From a checkpoint of a small transformer trained on Wikipedia.
Architecture: LayerNorm before each block, rotary positions, untied embeddings, normalized queries and keys, attention and MLP in parallel.
Training: a variant of Muon for these matrices, 274M tokens.
Each number is 200 + 20 x the weight over its row's rms, rounded and kept within 0 to 999. Layers, rows and columns count from 0. The size before them is the row's rms in percent of the matrix's.

# layer 5 MLP up, 1152x384, rms 0.222, rows 893-926, columns 144-191
100,211,176,173,229,188,194,225,208,180,240,215,177,187,218,167,187,187,192,204,222,218,207,204,179,204,224,217,194,209,213,195,178,210,155,206,203,204,204,209,226,185,209,190,202,211,239,247,173
094,228,190,218,172,161,213,194,221,207,236,209,214,235,201,180,219,184,174,191,192,210,221,210,213,188,202,191,179,190,172,161,231,175,235,177,238,187,192,207,209,217,191,177,184,207,205,187,202
103,195,244,208,192,178,242,203,174,232,184,169,194,197,215,212,248,202,191,202,193,229,208,223,203,194,179,203,232,167,216,230,187,193,155,171,206,179,180,224,159,181,193,202,198,193,172,172,204
102,197,192,203,201,181,221,219,243,242,199,237,213,179,211,223,202,176,211,173,212,181,174,178,208,175,189,245,187,190,200,188,214,212,217,221,197,211,214,161,211,248,195,224,206,210,195,216,196
098,191,226,183,241,205,183,202,200,189,180,201,185,217,186,199,215,213,149,196,198,184,191,235,179,218,218,206,210,215,206,198,215,186,232,220,211,189,205,218,212,165,187,198,198,196,201,214,182
098,214,229,203,210,203,192,190,209,189,202,179,197,222,179,200,220,227,198,198,224,197,190,181,173,215,197,200,200,172,251,226,211,163,212,196,185,179,196,181,184,199,212,212,172,206,167,239,155
105,195,173,218,219,200,239,209,204,188,206,211,179,204,217,186,218,206,208,185,162,170,170,229,195,176,201,204,222,200,209,196,202,195,240,162,222,190,217,194,181,164,201,195,178,201,209,178,186
100,169,168,194,215,192,209,219,197,221,240,190,207,169,202,214,210,183,221,259,207,206,182,214,202,199,217,198,212,189,203,228,206,187,179,176,199,184,188,211,214,204,196,174,184,217,226,206,218
102,182,200,208,197,219,201,231,202,201,205,230,166,162,179,216,162,229,181,210,178,216,220,257,201,183,186,226,169,217,223,183,195,209,197,185,217,187,200,244,206,168,185,215,180,168,232,216,188
093,218,163,185,195,174,229,177,192,219,227,207,180,187,214,202,197,202,217,159,178,192,176,209,208,221,209,189,222,208,182,177,203,221,170,218,202,147,197,211,194,197,191,225,183,221,200,170,205
097,239,197,193,187,203,228,185,201,222,187,181,231,195,201,213,186,165,221,193,183,193,222,219,218,217,211,208,229,186,168,182,207,182,216,188,196,184,189,219,194,193,187,185,198,212,197,203,203
096,172,186,190,206,201,208,188,187,187,220,197,183,237,202,186,215,192,185,161,216,229,209,199,177,197,191,198,197,218,206,187,161,190,223,186,182,181,181,181,201,160,202,223,201,191,169,223,196
101,202,219,235,183,198,183,209,193,201,196,218,226,196,202,189,199,191,217,163,178,190,179,238,210,222,209,191,186,192,186,207,220,172,265,196,219,231,230,211,195,216,203,205,172,199,206,176,214
097,163,200,224,184,189,209,190,162,221,228,190,189,183,220,174,203,219,207,210,202,171,203,254,188,167,193,207,226,204,190,222,227,208,171,180,181,216,225,197,205,176,189,202,197,215,210,189,171
098,176,183,208,167,214,209,178,209,179,205,231,221,175,164,179,198,157,197,229,193,216,192,194,207,210,198,198,199,203,204,217,191,196,216,197,193,181,185,198,197,200,185,209,180,218,227,168,177
107,244,240,241,205,203,235,188,194,211,178,210,196,210,172,223,202,218,175,199,168,230,215,201,157,184,180,223,200,148,237,199,213,212,186,168,189,212,200,206,186,204,214,173,228,228,188,196,176
099,155,174,191,189,247,215,215,216,194,224,215,164,177,197,169,197,188,201,212,223,199,185,219,206,224,206,204,203,164,212,223,218,205,156,156,213,238,215,227,175,203,175,191,201,198,208,190,219
104,204,178,235,208,214,193,202,233,250,201,201,217,215,242,213,254,194,207,227,200,205,204,164,175,201,188,224,180,214,200,243,203,207,208,167,206,196,228,222,184,226,203,194,182,209,214,179,172
097,171,178,203,227,190,199,172,232,197,236,231,177,226,217,205,188,190,208,174,195,179,210,197,240,190,219,186,219,229,194,231,189,158,214,224,207,169,183,208,181,187,207,190,204,182,182,251,199
098,197,171,215,231,175,219,199,187,231,185,234,223,209,190,168,226,214,203,173,215,202,180,228,176,229,211,183,216,172,204,214,200,166,199,213,176,178,232,205,165,236,192,223,210,166,198,194,197
112,184,196,187,189,226,179,194,223,222,214,200,193,184,239,203,191,160,216,217,214,217,204,168,216,235,192,220,150,233,260,218,204,212,210,220,186,199,169,199,210,181,204,183,173,238,205,218,203
101,212,186,219,202,192,218,217,186,162,188,213,213,205,172,230,214,167,180,205,188,177,232,228,227,165,197,204,194,189,194,180,209,219,189,187,208,213,201,199,244,188,214,212,174,192,220,205,152
103,189,197,185,188,199,198,213,179,258,197,216,195,164,204,203,214,237,209,202,193,193,223,180,174,216,201,186,181,188,236,190,223,200,225,206,191,199,231,184,165,203,202,185,211,171,179,182,170
097,183,162,182,217,206,186,189,194,212,191,191,190,216,210,210,198,213,203,209,176,220,218,199,176,202,208,198,191,168,182,185,214,219,221,177,216,185,201,193,229,235,189,216,220,213,214,219,212
098,175,190,197,185,188,240,180,230,227,222,165,205,230,190,166,224,207,205,216,217,186,205,189,207,229,181,237,198,211,208,214,218,221,212,213,231,216,210,175,180,203,201,178,210,192,212,191,228
096,195,185,192,200,160,197,192,182,215,179,239,155,158,170,189,216,185,210,183,212,226,190,177,218,188,210,246,190,187,227,168,191,185,185,204,164,171,188,170,216,201,207,218,205,170,218,212,165
104,219,193,197,203,203,199,220,191,212,210,201,206,217,211,237,189,197,215,195,213,208,200,195,190,198,189,205,185,195,214,203,140,189,180,241,255,187,215,197,172,203,176,188,209,184,221,181,188
097,187,191,187,201,214,216,203,196,225,186,206,202,206,199,183,222,204,169,197,182,221,223,226,170,194,161,198,194,188,185,180,219,197,171,177,182,198,199,203,243,208,189,214,209,207,186,234,149
094,181,168,171,169,213,215,209,183,226,215,184,200,212,162,166,193,205,183,191,215,217,205,185,228,231,207,230,204,234,229,163,191,213,208,223,185,183,198,240,235,216,205,197,226,223,208,248,191
105,203,202,222,176,208,243,205,191,212,213,205,219,223,234,191,222,234,194,205,206,208,222,179,161,181,186,216,188,181,236,221,205,187,156,212,196,210,197,173,172,215,216,161,177,215,183,232,197
097,190,171,180,189,195,180,191,219,199,197,224,197,184,185,220,229,179,217,189,211,211,189,222,205,196,192,224,210,201,188,203,229,191,211,205,160,211,178,212,220,238,198,213,184,192,225,188,184
098,214,212,204,214,177,190,179,212,236,214,180,229,211,189,222,203,175,198,200,209,247,179,221,176,203,208,192,191,226,182,224,190,201,224,205,204,178,186,168,193,221,180,201,202,211,230,186,198
104,219,202,222,209,213,219,194,216,199,197,182,226,179,184,211,217,187,178,190,245,188,196,234,204,173,211,172,229,226,192,194,198,232,202,187,189,236,198,227,239,181,205,197,206,197,161,199,191
106,196,223,244,238,173,214,207,204,178,184,190,221,186,188,206,184,186,217,207,190,215,226,174,186,203,205,220,200,213,195,223,231,171,187,206,240,158,228,234,212,190,210,212,211,184,173,211,180
# layer 5 MLP down (transposed), 1152x384, rms 0.143, rows 893-926, columns 144-191
101,208,195,231,220,186,192,170,192,205,183,183,188,218,174,212,210,189,204,208,162,202,228,189,206,190,197,171,201,206,212,170,168,229,204,189,245,192,211,210,197,203,235,185,199,183,206,160,208
100,218,263,215,193,214,202,178,213,204,205,189,220,191,220,199,186,201,216,193,196,204,225,226,175,219,191,190,203,203,194,183,207,199,185,224,198,228,184,188,203,149,192,227,183,208,181,237,202
109,165,196,190,206,175,219,208,216,223,233,194,202,188,189,177,189,208,204,188,193,250,198,225,204,227,179,181,194,185,187,201,173,193,212,201,230,217,185,208,198,224,215,230,220,201,159,190,215
103,181,208,233,153,184,202,191,209,197,207,220,198,155,229,172,177,170,170,200,190,178,190,225,226,217,166,223,175,189,221,201,163,194,213,211,189,220,211,223,210,218,236,209,219,182,220,188,195
094,203,185,194,170,201,207,195,218,239,224,204,218,190,211,213,195,197,182,214,177,173,194,194,204,232,206,205,193,204,193,244,190,196,238,226,161,184,222,221,175,198,188,194,194,238,207,174,173
092,195,159,206,203,211,194,246,199,220,201,205,223,214,190,183,197,207,179,190,230,230,199,200,222,192,221,189,202,199,222,239,209,182,210,167,204,162,227,205,197,189,251,218,224,181,157,208,206
104,223,203,221,218,185,222,171,223,210,165,191,167,203,222,176,180,210,186,206,183,187,181,217,216,194,199,192,204,213,198,222,228,180,200,243,178,221,208,216,194,198,224,210,220,208,159,203,176
106,227,196,229,230,181,192,205,184,204,224,193,202,190,208,230,185,212,241,230,175,181,219,219,196,192,192,209,227,176,185,178,217,180,168,200,197,178,200,246,213,156,195,160,252,174,199,183,166
102,229,194,205,180,182,200,191,183,212,176,203,198,206,219,167,210,203,217,228,197,225,176,168,183,236,157,221,215,215,201,162,205,175,195,220,220,202,202,187,207,204,192,185,196,222,194,193,219
098,211,191,206,202,182,182,185,204,206,224,186,182,211,166,202,217,211,170,203,198,211,222,213,225,204,174,197,202,232,202,188,205,188,199,216,228,213,172,199,181,210,205,198,218,151,186,194,224
100,198,197,186,192,179,223,197,205,165,189,181,241,179,209,217,215,190,222,142,166,193,183,193,237,233,180,174,239,225,134,200,219,200,186,207,154,221,171,205,196,228,216,224,220,178,207,206,207
095,248,181,228,204,200,183,203,171,174,211,211,171,176,188,203,172,210,162,189,223,204,174,172,182,236,182,185,215,212,223,173,156,224,185,191,181,220,191,206,162,193,170,205,188,200,202,208,175
096,208,182,216,185,195,182,177,246,204,213,217,203,157,203,219,190,242,177,223,177,183,216,196,202,197,182,217,163,211,206,203,233,211,200,211,179,215,190,237,179,152,177,213,175,200,200,211,236
097,193,229,173,195,195,182,202,209,221,207,186,203,147,182,198,198,186,170,186,206,196,215,227,154,200,175,188,212,193,209,224,201,171,196,171,195,189,190,198,205,176,231,231,202,216,202,185,201
098,188,206,209,224,201,191,229,187,184,231,227,199,210,193,231,195,211,227,181,194,237,184,214,165,192,225,201,215,226,167,189,220,163,220,186,193,217,198,204,171,204,185,184,188,208,203,194,234
102,219,191,179,197,191,204,185,204,222,209,188,183,214,190,256,191,200,186,232,186,222,206,186,228,191,194,194,219,222,197,235,170,157,211,198,218,209,185,212,212,169,204,166,203,181,224,220,178
100,195,172,180,188,208,196,209,197,211,238,180,186,208,197,150,181,227,182,185,193,203,214,195,223,200,194,215,196,175,187,199,192,202,216,188,224,201,200,193,202,196,219,194,190,191,191,238,206
110,179,216,235,183,225,244,222,228,217,208,231,200,184,205,197,208,213,207,209,208,196,207,217,211,202,166,179,205,207,198,185,160,192,212,230,205,172,187,182,188,211,198,193,203,225,209,223,196
098,180,228,197,189,184,195,241,177,213,235,188,202,199,180,189,196,242,194,189,154,212,171,193,167,187,179,219,202,195,219,164,222,196,221,203,190,193,235,213,174,216,170,232,220,151,167,210,232
093,210,229,226,234,222,203,196,181,191,216,205,226,206,203,209,191,235,164,199,223,213,192,241,201,190,204,218,218,188,171,209,216,198,186,172,203,196,234,231,144,207,181,188,226,185,199,225,192
114,181,178,193,173,230,194,233,200,209,208,192,191,221,206,219,193,204,188,179,213,196,209,188,218,214,157,220,201,180,204,222,156,182,196,229,220,185,157,226,214,177,177,179,201,223,224,225,227
096,200,214,191,182,210,196,212,218,180,221,179,174,214,212,201,185,171,194,208,179,201,212,223,176,168,216,143,191,174,153,189,175,188,201,181,169,190,188,162,197,186,200,224,194,205,204,203,211
099,172,213,199,223,212,223,192,168,217,240,191,189,208,197,194,217,202,221,185,217,229,220,223,220,211,168,176,245,163,212,208,152,212,234,202,195,190,191,213,203,200,221,232,198,229,193,223,218
097,212,218,193,188,203,198,234,173,239,187,211,169,224,211,215,209,258,192,189,167,222,222,176,149,183,158,214,218,181,236,196,186,168,166,188,228,208,201,183,188,196,262,222,177,217,212,200,219
097,216,186,196,221,199,223,205,169,202,197,200,194,182,200,185,227,185,203,190,208,188,171,220,233,203,237,218,175,173,173,228,184,235,225,227,137,173,234,228,233,196,212,211,202,205,205,227,185
095,230,186,188,201,218,159,181,199,200,211,228,208,197,223,204,195,210,160,207,189,209,218,169,195,184,205,215,179,182,192,225,204,194,196,185,206,172,230,196,212,190,227,225,190,229,191,204,204
102,221,208,218,206,176,193,233,202,197,209,191,205,186,218,233,189,225,175,212,191,205,179,229,213,209,184,193,214,215,164,236,217,213,227,215,198,165,234,224,186,197,193,191,178,175,180,185,205
096,216,224,211,210,214,219,237,215,185,227,160,187,205,228,221,197,188,194,218,199,198,177,200,216,211,176,153,182,201,181,221,229,177,194,197,190,184,202,207,227,211,162,174,219,197,190,245,177
095,187,162,231,200,203,216,200,227,208,187,177,214,213,199,217,215,264,188,197,204,204,236,189,198,212,194,193,233,184,225,207,174,196,221,220,227,211,156,181,209,214,199,162,180,233,194,226,206
115,224,238,181,203,224,209,156,182,199,217,214,230,236,215,189,207,192,187,197,222,195,210,211,219,189,191,208,208,223,206,180,217,177,200,192,231,224,249,189,198,220,176,206,165,179,184,246,205
101,171,200,210,187,214,174,197,229,196,223,171,182,192,208,209,224,223,212,201,198,172,194,215,179,179,199,226,184,188,202,197,182,159,227,225,191,202,220,199,212,216,245,202,181,185,159,212,201
094,235,199,189,181,221,166,209,204,204,181,227,203,206,237,178,243,230,174,196,174,171,225,210,177,180,202,210,197,182,170,195,186,196,166,236,228,194,211,213,205,208,221,166,209,195,191,213,171
109,213,214,185,183,205,199,177,172,205,187,194,207,170,223,192,230,198,186,173,211,232,199,195,153,199,193,161,208,219,180,230,223,199,193,202,193,218,176,183,193,197,188,207,200,167,224,222,186
103,224,167,218,190,219,212,232,156,190,187,216,168,191,195,206,178,185,209,181,225,180,216,187,180,202,191,193,168,207,185,236,197,183,187,174,185,204,222,202,218,167,180,222,187,219,193,229,209